python train.py --n_layer=13 --d_model=128 --n_head=4 --n_kv_head=4 --head_dim=32 --d_mlp=256 --vocab_size=8192 --activation="quick_gelu" --norm="layernorm" --norm_place="pre" --norm_eps=1e-05 --positions="learned" --qk_norm=false --attn_scale=0.177 --bias="none" --tie_embeddings=true --parallel_block=false --init="uniform" --init_std_qkv=0.0513 --init_std_o=0.0 --init_std_up=0.0513 --init_std_down=0.0 --optimizer="soap_variant" --lr=0.00595 --beta1=0.95 --beta2=0.99 --weight_decay=0.053 --lr_head=0.012 --grad_clip=1.0 --warmup_steps=200 --schedule="wsd" --decay_fraction=0.767 --decay_shape="linear" --final_lr_fraction=0.05 --batch_tokens=32768 --seq_len=512 --doc_mask=true --train_tokens=202500000 --steps=6180 --dataset="wikipedia_en"
Each number is 50 + 12 x the weight over the matrix's rms, rounded and kept within 0 to 99. Layers, rows and columns count from 0.

# down: layer 5 MLP down (transposed), 256x128, rms 0.248, rows 83-95, columns 0-127
# up: layer 5 MLP up, 256x128, rms 0.271, rows 84-95, columns 0-127
down83:56 68 68 75 42 67 47 69 39 48 73 44 49 52 43 38 65 49 48 60 54 57 67 50 66 43 75 61 46 60 45 52 53 58 46 55 51 36 65 63 49 46 51 49 45 45 41 49 40 50 51 23 51 51 53 51 36 51 62 54 37 51 45 51 42 49 58 49 42 51 53 24 59 53 73 48 65 88 50 70 33 49 44 61 56 60 32 43 35 54 45 49 41 43 73 70 25 57 73 53 36 68 48 66 55 33 41 48 42 56 41 39 60 81 38 47 24 46 49 56 45 37 34 66 36 49 32 49
up84:43 66 43 60 53 59 53 63 42 64 54 35 59 59 68 45 55 58 46 50 28 64 64 44 60 55 63 31 57 48 60 62 48 57 55 45 86 70 60 46 42 47 45 29 53 43 58 43 47 43 69 43 60 55 60 46 61 36 44 32 60 37 58 49 32 45 30 10 40 63 60 72 69 44 39 57 64 71 53 39 56 66 48 42 44 65 24 45 63 60 30 55 49 42 19 75 53 39 43 34 48 59 68 50 43 48 57 65 52 65 58 36 82 44 45 34 64 52 49 47 38 66 57 65 23 46 57 29
down84:62 45 29 56 61 61 23 46 50 38 40 53 63 36 29 44 10 44 33 52 30 58 47 47 59 44 60 47 49 43 49 69 62 63 53 64 70 50 48 52 43 50 62 64 33 47 64 60 60 56 53 49 43 48 50 41 52 62 74 65 61 32 59 42 71 52 45 67 74 54 73 69 65 48 39 53 68 40 38 43 32 35 29 45 65 64 55 40 52 51 41 50 60 54 38 56 44 46 54 36 68 18 59 74 57 59 53 40 42 69 48 45 44 28 45 57 51 47 48 52 39 47 54 39 44 31 60 21
up85:37 53 36 75 59 57 31 37 56 45 55 46 47 56 70 45 73 46 47 47 56 47 59 60 32 61 65 55 48 38 50 34 27 37 47 66 60 54 51 19 51 57 43 50 49 42 52 65 44 30 51 53 42 48 45 59 42 50 61 52 47 47 33 58 53 53 49 38 60 71 38 64 33 68 47 74 64 53 51 48 46 43 51 26 49 65 58 51 50 63 46 57 33 45 41 45 44 76 42 28 53 66 65 60 57 54 69 38 40 62 49 54 62 49 66 43 53 54 51 63 26 44 54 53 36 38 42 53
down85:74 48 50 44 30 47 60 44 62 50 51 55 47 57 44 65 50 50 68 60 43 45 55 45 62 40 54 45 79 45 47 45 81 54 56 48 61 81 41 35 48 47 41 49 52 43 44 28 30 33 49 38 47 50 48 46 22 74 57 44 51 65 43 49 50 36 56 57 40 63 49 35 63 29 35 25 42 57 54 49 48 35 47 70 44 53 28 47 51 60 50 41 53 48 51 56 40 55 50 45 30 47 63 54 47 57 38 45 52 37 42 64 53 78 31 42 62 38 58 46 48 41 61 41 53 60 55 42
up86:47 38 65 32 60 44 70 26 41 83 56 36 44 49 59 58 42 55 41 77 44 62 56 56 55 49 37 54 75 70 29 65 59 43 42 51 64 62 65 59 45 54 42 42 42 62 38 66 63 79 29 49 52 43 39 62 31 64 29 39 48 39 13 53 20 30 61 34 52 38 46 51 36 63 58 61 64 60 32 75 67 73 72 55 68 34 42 61 71 53 50 76 52 45 23 53 19 43 49 49 45 39 48 44 30 41 45 59 48 47 61 47 69 39 53 18 64 52 33 39 13 34 34 39 24 51 68 59
down86:55 57 74 61 60 66 56 59 47 45 67 42 56 45 67 51 65 49 46 45 49 50 39 50 62 55 62 43 22 19 68 65 33 43 54 33 50 45 37 45 59 30 43 60 51 47 77 40 40 31 18 52 40 35 55 43 41 46 67 30 78 43 41 39 28 51 38 66 48 51 40 37 37 66 56 45 42 43 68 68 46 48 37 26 36 47 52 68 48 51 61 62 53 21 59 26 73 66 65 46 55 34 36 46 59 56 52 46 61 32 45 19 36 51 33 61 37 48 17 41 58 40 66 41 52 65 41 58
up87:40 59 60 61 46 70 61 32 59 43 53 57 58 39 46 55 67 65 36 39 23 42 22 48 35 63 55 50 32 40 29 45 56 48 54 66 25 45 72 31 47 55 34 56 36 61 38 42 53 63 32 57 39 55 59 59 60 63 66 40 59 59 64 45 43 37 32 42 43 45 40 53 71 49 36 77 53 57 54 48 38 48 78 55 45 55 41 57 62 53 32 35 41 34 45 56 49 59 36 69 57 46 67 58 49 54 52 27 56 29 45 60 59 51 45 71 63 43 67 70 40 62 52 50 49 52 46 73
down87:27 44 57 57 49 70 64 52 46 59 54 62 43 47 52 47 40 58 53 37 51 67 49 43 33 66 47 51 49 57 51 51 50 61 60 48 57 27 31 68 47 45 38 47 71 64 52 32 46 54 86 56 51 51 54 60 45 39 22 40 53 55 48 42 67 66 40 72 61 60 48 57 54 52 61 24 57 61 47 53 42 57 47 60 34 53 39 50 51 41 46 41 50 41 43 64 42 30 65 50 34 34 76 61 70 40 50 56 55 46 57 74 45 64 31 56 45 57 50 30 44 48 45 38 41 50 57 49
up88:52 49 44 59 56 60 61 50 37 54 61 48 46 53 66 42 56 71 27 38 42 49 42 79 57 70 27 55 46 48 69 21 47 64 55 51 31 34 45 46 58 12 58 84 26 44 55 38 62 39 64 50 58 19 64 19 66 56 74 58 45 57 50 40 36 54 54 26 51 59 70 39 42 47 40 58 52 58 27 76 38 40 66 53 35 47 45 34 34 45 56 59 45 66 57 56 43 44 45 74 47 53 71 58 52 58 56 36 51 65 47 50 57 38 61 47 47 39 47 59 49 60 41 72 58 39 43 59
down88:53 43 45 53 57 62 49 42 58 51 50 62 59 58 44 57 60 45 64 53 27 28 50 52 59 65 62 64 45 52 50 87 62 56 77 31 56 40 55 43 50 50 65 23 65 30 57 47 33 57 41 45 27 64 46 54 19 62 51 52 54 24 57 60 35 63 62 50 65 55 41 55 48 36 63 38 52 36 52 40 47 29 45 50 63 51 55 57 49 36 39 49 39 59 61 43 64 35 65 61 55 48 48 35 35 39 52 67 46 41 53 41 56 40 56 62 62 52 49 42 37 62 59 33 63 45 59 56
up89:51 60 41 60 44 55 48 56 34 43 55 28 44 51 57 60 51 54 59 51 58 48 50 46 35 42 43 06 48 40 67 56 41 50 36 16 65 35 57 40 35 55 46 42 47 46 54 60 41 27 52 54 49 54 34 60 46 48 63 44 57 55 53 51 53 51 51 55 58 43 51 16 55 42 58 60 47 61 38 64 42 43 46 45 49 43 52 52 46 40 52 78 53 51 53 56 40 58 68 35 55 48 41 40 56 60 58 49 49 56 47 44 65 61 49 48 39 34 57 51 46 57 39 46 44 55 48 46
down89:54 41 53 71 54 60 65 69 57 51 65 36 43 40 50 65 63 42 58 44 54 32 38 71 57 71 47 54 48 37 51 76 35 34 57 50 61 51 38 31 39 48 34 50 46 49 35 44 55 62 66 71 48 29 24 39 61 55 34 57 35 51 36 73 48 63 61 53 62 54 56 49 50 44 29 78 64 51 74 33 51 51 51 57 44 72 60 41 43 60 56 38 44 55 53 46 60 40 38 67 51 36 49 23 63 62 50 55 46 36 27 54 56 57 56 28 33 48 42 52 28 57 51 41 64 38 57 36
up90:43 54 52 36 50 45 47 53 59 24 39 58 56 52 56 50 66 58 49 32 48 54 36 58 45 57 57 49 43 30 61 59 54 46 55 40 42 55 86 89 46 59 56 42 66 32 37 44 43 60 42 69 49 74 31 54 51 33 55 46 59 38 61 52 54 60 43 58 53 46 37 58 46 51 43 46 32 41 47 42 49 46 27 66 52 48 52 41 60 40 25 40 57 34 38 50 60 49 50 45 44 48 59 69 37 41 58 37 38 43 38 47 49 53 68 48 57 61 35 41 54 52 37 64 70 46 55 47
down90:38 46 66 58 66 47 52 39 34 65 48 49 54 49 61 64 54 56 47 51 60 54 42 36 50 62 46 61 65 40 31 42 33 52 43 50 42 59 57 49 49 41 39 38 60 57 52 59 40 64 33 56 57 47 46 45 29 46 26 45 41 56 54 45 33 52 57 47 52 37 55 37 43 65 49 47 56 57 44 55 48 46 61 38 44 35 39 58 56 56 57 39 68 53 39 41 39 47 45 53 44 52 47 36 58 29 63 59 64 38 50 63 58 48 54 37 54 44 55 43 47 54 61 50 43 27 44 47
up91:57 50 64 40 52 35 33 47 45 29 50 44 53 48 61 42 42 29 56 41 52 39 54 39 42 68 50 43 51 54 69 48 40 25 59 54 46 51 67 40 60 31 61 45 70 52 60 59 49 34 69 47 39 59 42 33 55 35 54 57 62 58 60 52 60 57 36 71 53 40 52 49 48 57 67 59 54 45 68 11 45 75 42 29 56 60 75 40 39 34 63 54 50 70 46 49 52 34 61 76 56 55 27 35 55 55 55 56 57 40 41 52 49 67 75 42 47 64 37 47 24 32 59 53 58 36 44 57
down91:51 59 44 47 49 73 29 42 58 31 36 54 51 46 52 50 48 51 48 56 43 36 44 46 58 50 47 45 48 45 67 52 50 56 47 48 81 50 44 25 26 37 72 44 52 34 59 48 53 58 53 60 34 59 55 49 54 46 57 39 55 51 43 41 36 47 62 55 52 45 32 43 63 40 49 40 43 43 45 52 63 52 48 38 63 46 42 56 48 59 44 50 54 60 64 48 60 47 45 35 45 49 43 52 59 48 41 59 54 49 53 30 40 21 30 43 57 47 42 59 48 41 51 53 45 55 62 59
up92:32 32 58 48 68 48 37 50 35 63 31 53 44 60 43 51 29 35 56 58 30 57 62 56 49 45 57 37 24 36 52 44 47 54 52 45 45 37 60 76 44 51 63 62 50 59 59 62 56 59 49 48 51 63 40 29 48 43 48 62 73 42 60 62 27 41 42 32 63 46 48 36 35 68 41 48 63 47 28 62 53 41 51 43 45 37 48 38 42 47 40 44 42 83 34 57 72 39 55 41 56 55 49 74 38 56 57 56 56 45 47 52 77 43 41 50 45 33 56 46 58 70 48 39 55 64 46 76
down92:52 56 46 50 49 41 70 45 32 49 67 50 46 52 68 59 53 28 53 55 60 60 42 55 53 38 58 41 59 67 69 44 46 39 50 44 51 45 62 40 65 44 43 49 56 78 30 51 42 68 55 65 62 59 36 70 45 41 51 59 23 40 55 56 67 52 40 44 36 63 32 41 31 48 56 57 34 50 40 54 45 58 53 56 48 54 61 80 58 70 43 52 54 32 67 50 58 64 24 62 35 35 68 46 51 49 66 45 59 59 56 53 37 47 71 53 47 30 42 43 38 52 71 71 39 62 39 57
up93:40 52 56 44 35 46 49 57 44 37 61 57 52 60 47 63 41 45 65 36 47 70 28 60 90 43 38 35 65 47 45 59 40 35 61 49 65 43 67 55 42 37 46 66 56 61 66 37 80 46 63 72 49 49 34 47 62 56 61 54 30 43 51 48 36 64 32 40 49 58 54 60 33 66 37 55 42 53 47 50 59 20 52 48 51 48 54 44 40 41 42 53 44 53 40 46 33 52 54 53 74 44 55 52 42 62 60 37 60 46 37 55 51 49 34 48 61 54 41 48 57 11 45 55 41 52 70 50
down93:74 41 58 29 53 39 49 45 48 52 28 43 24 30 51 57 65 75 32 49 51 53 58 20 70 47 36 37 70 48 58 64 35 46 36 46 41 39 57 42 38 45 50 53 27 50 48 39 54 40 23 39 49 60 41 51 49 32 51 18 19 47 65 49 48 51 48 34 49 40 51 44 44 55 61 54 62 44 55 60 32 73 44 54 44 52 53 58 26 52 65 19 28 56 60 23 46 41 38 19 56 52 42 40 62 43 42 45 47 46 40 56 53 33 60 46 37 51 48 53 59 36 75 24 48 46 39 47
up94:52 51 60 67 49 50 34 43 75 16 82 55 48 68 63 42 35 40 62 51 48 46 67 48 54 46 38 44 46 41 47 50 46 52 40 45 55 57 52 52 45 82 53 54 62 39 44 41 51 25 61 51 48 40 54 55 55 57 34 42 70 44 59 62 17 36 35 50 61 59 56 46 43 59 39 55 53 62 44 66 55 37 58 62 74 55 41 56 42 39 68 50 38 57 54 59 58 71 53 47 55 45 73 60 36 56 48 53 37 46 44 53 55 41 39 44 35 45 40 40 67 40 53 60 66 44 64 46
down94:56 37 51 56 61 37 45 50 31 57 60 49 60 39 48 58 79 40 51 36 60 47 52 51 42 50 72 65 58 55 65 30 49 60 48 58 44 80 46 53 44 39 39 65 48 68 38 40 53 50 43 46 53 50 52 68 51 45 52 61 44 63 43 32 53 52 36 50 35 58 51 55 49 60 63 61 58 59 47 60 47 60 52 44 29 43 44 45 35 56 51 37 44 43 45 39 38 66 44 46 40 46 54 26 64 52 50 67 64 50 37 52 37 57 72 36 48 61 56 57 43 52 65 47 46 43 46 41
up95:53 61 35 61 58 57 55 49 58 61 47 52 58 47 60 62 59 44 28 41 36 42 36 57 62 46 26 50 54 64 42 33 78 49 56 62 47 50 61 50 35 35 66 44 54 41 51 41 50 49 49 51 58 61 43 34 40 58 48 49 30 47 46 37 67 49 45 39 46 38 44 65 49 43 58 41 58 66 51 59 57 74 48 56 42 47 65 26 47 50 68 35 27 60 43 49 60 44 41 50 48 51 28 61 50 39 62 36 29 70 36 44 58 48 65 33 52 45 46 34 62 47 53 61 51 41 54 45
down95:42 48 41 55 62 77 50 39 40 58 46 51 54 52 28 38 57 31 46 59 50 74 48 50 40 29 48 52 48 44 43 50 66 62 54 48 59 35 54 57 73 40 42 60 41 53 33 34 49 59 44 45 44 44 61 30 63 76 46 31 51 65 38 27 53 46 45 60 62 54 63 28 55 37 49 59 27 48 37 39 09 53 51 63 54 62 54 42 63 28 48 68 47 50 57 44 28 47 33 51 47 42 53 33 64 65 63 49 60 50 66 45 64 36 72 61 65 31 35 49 46 66 28 50 32 51 80 43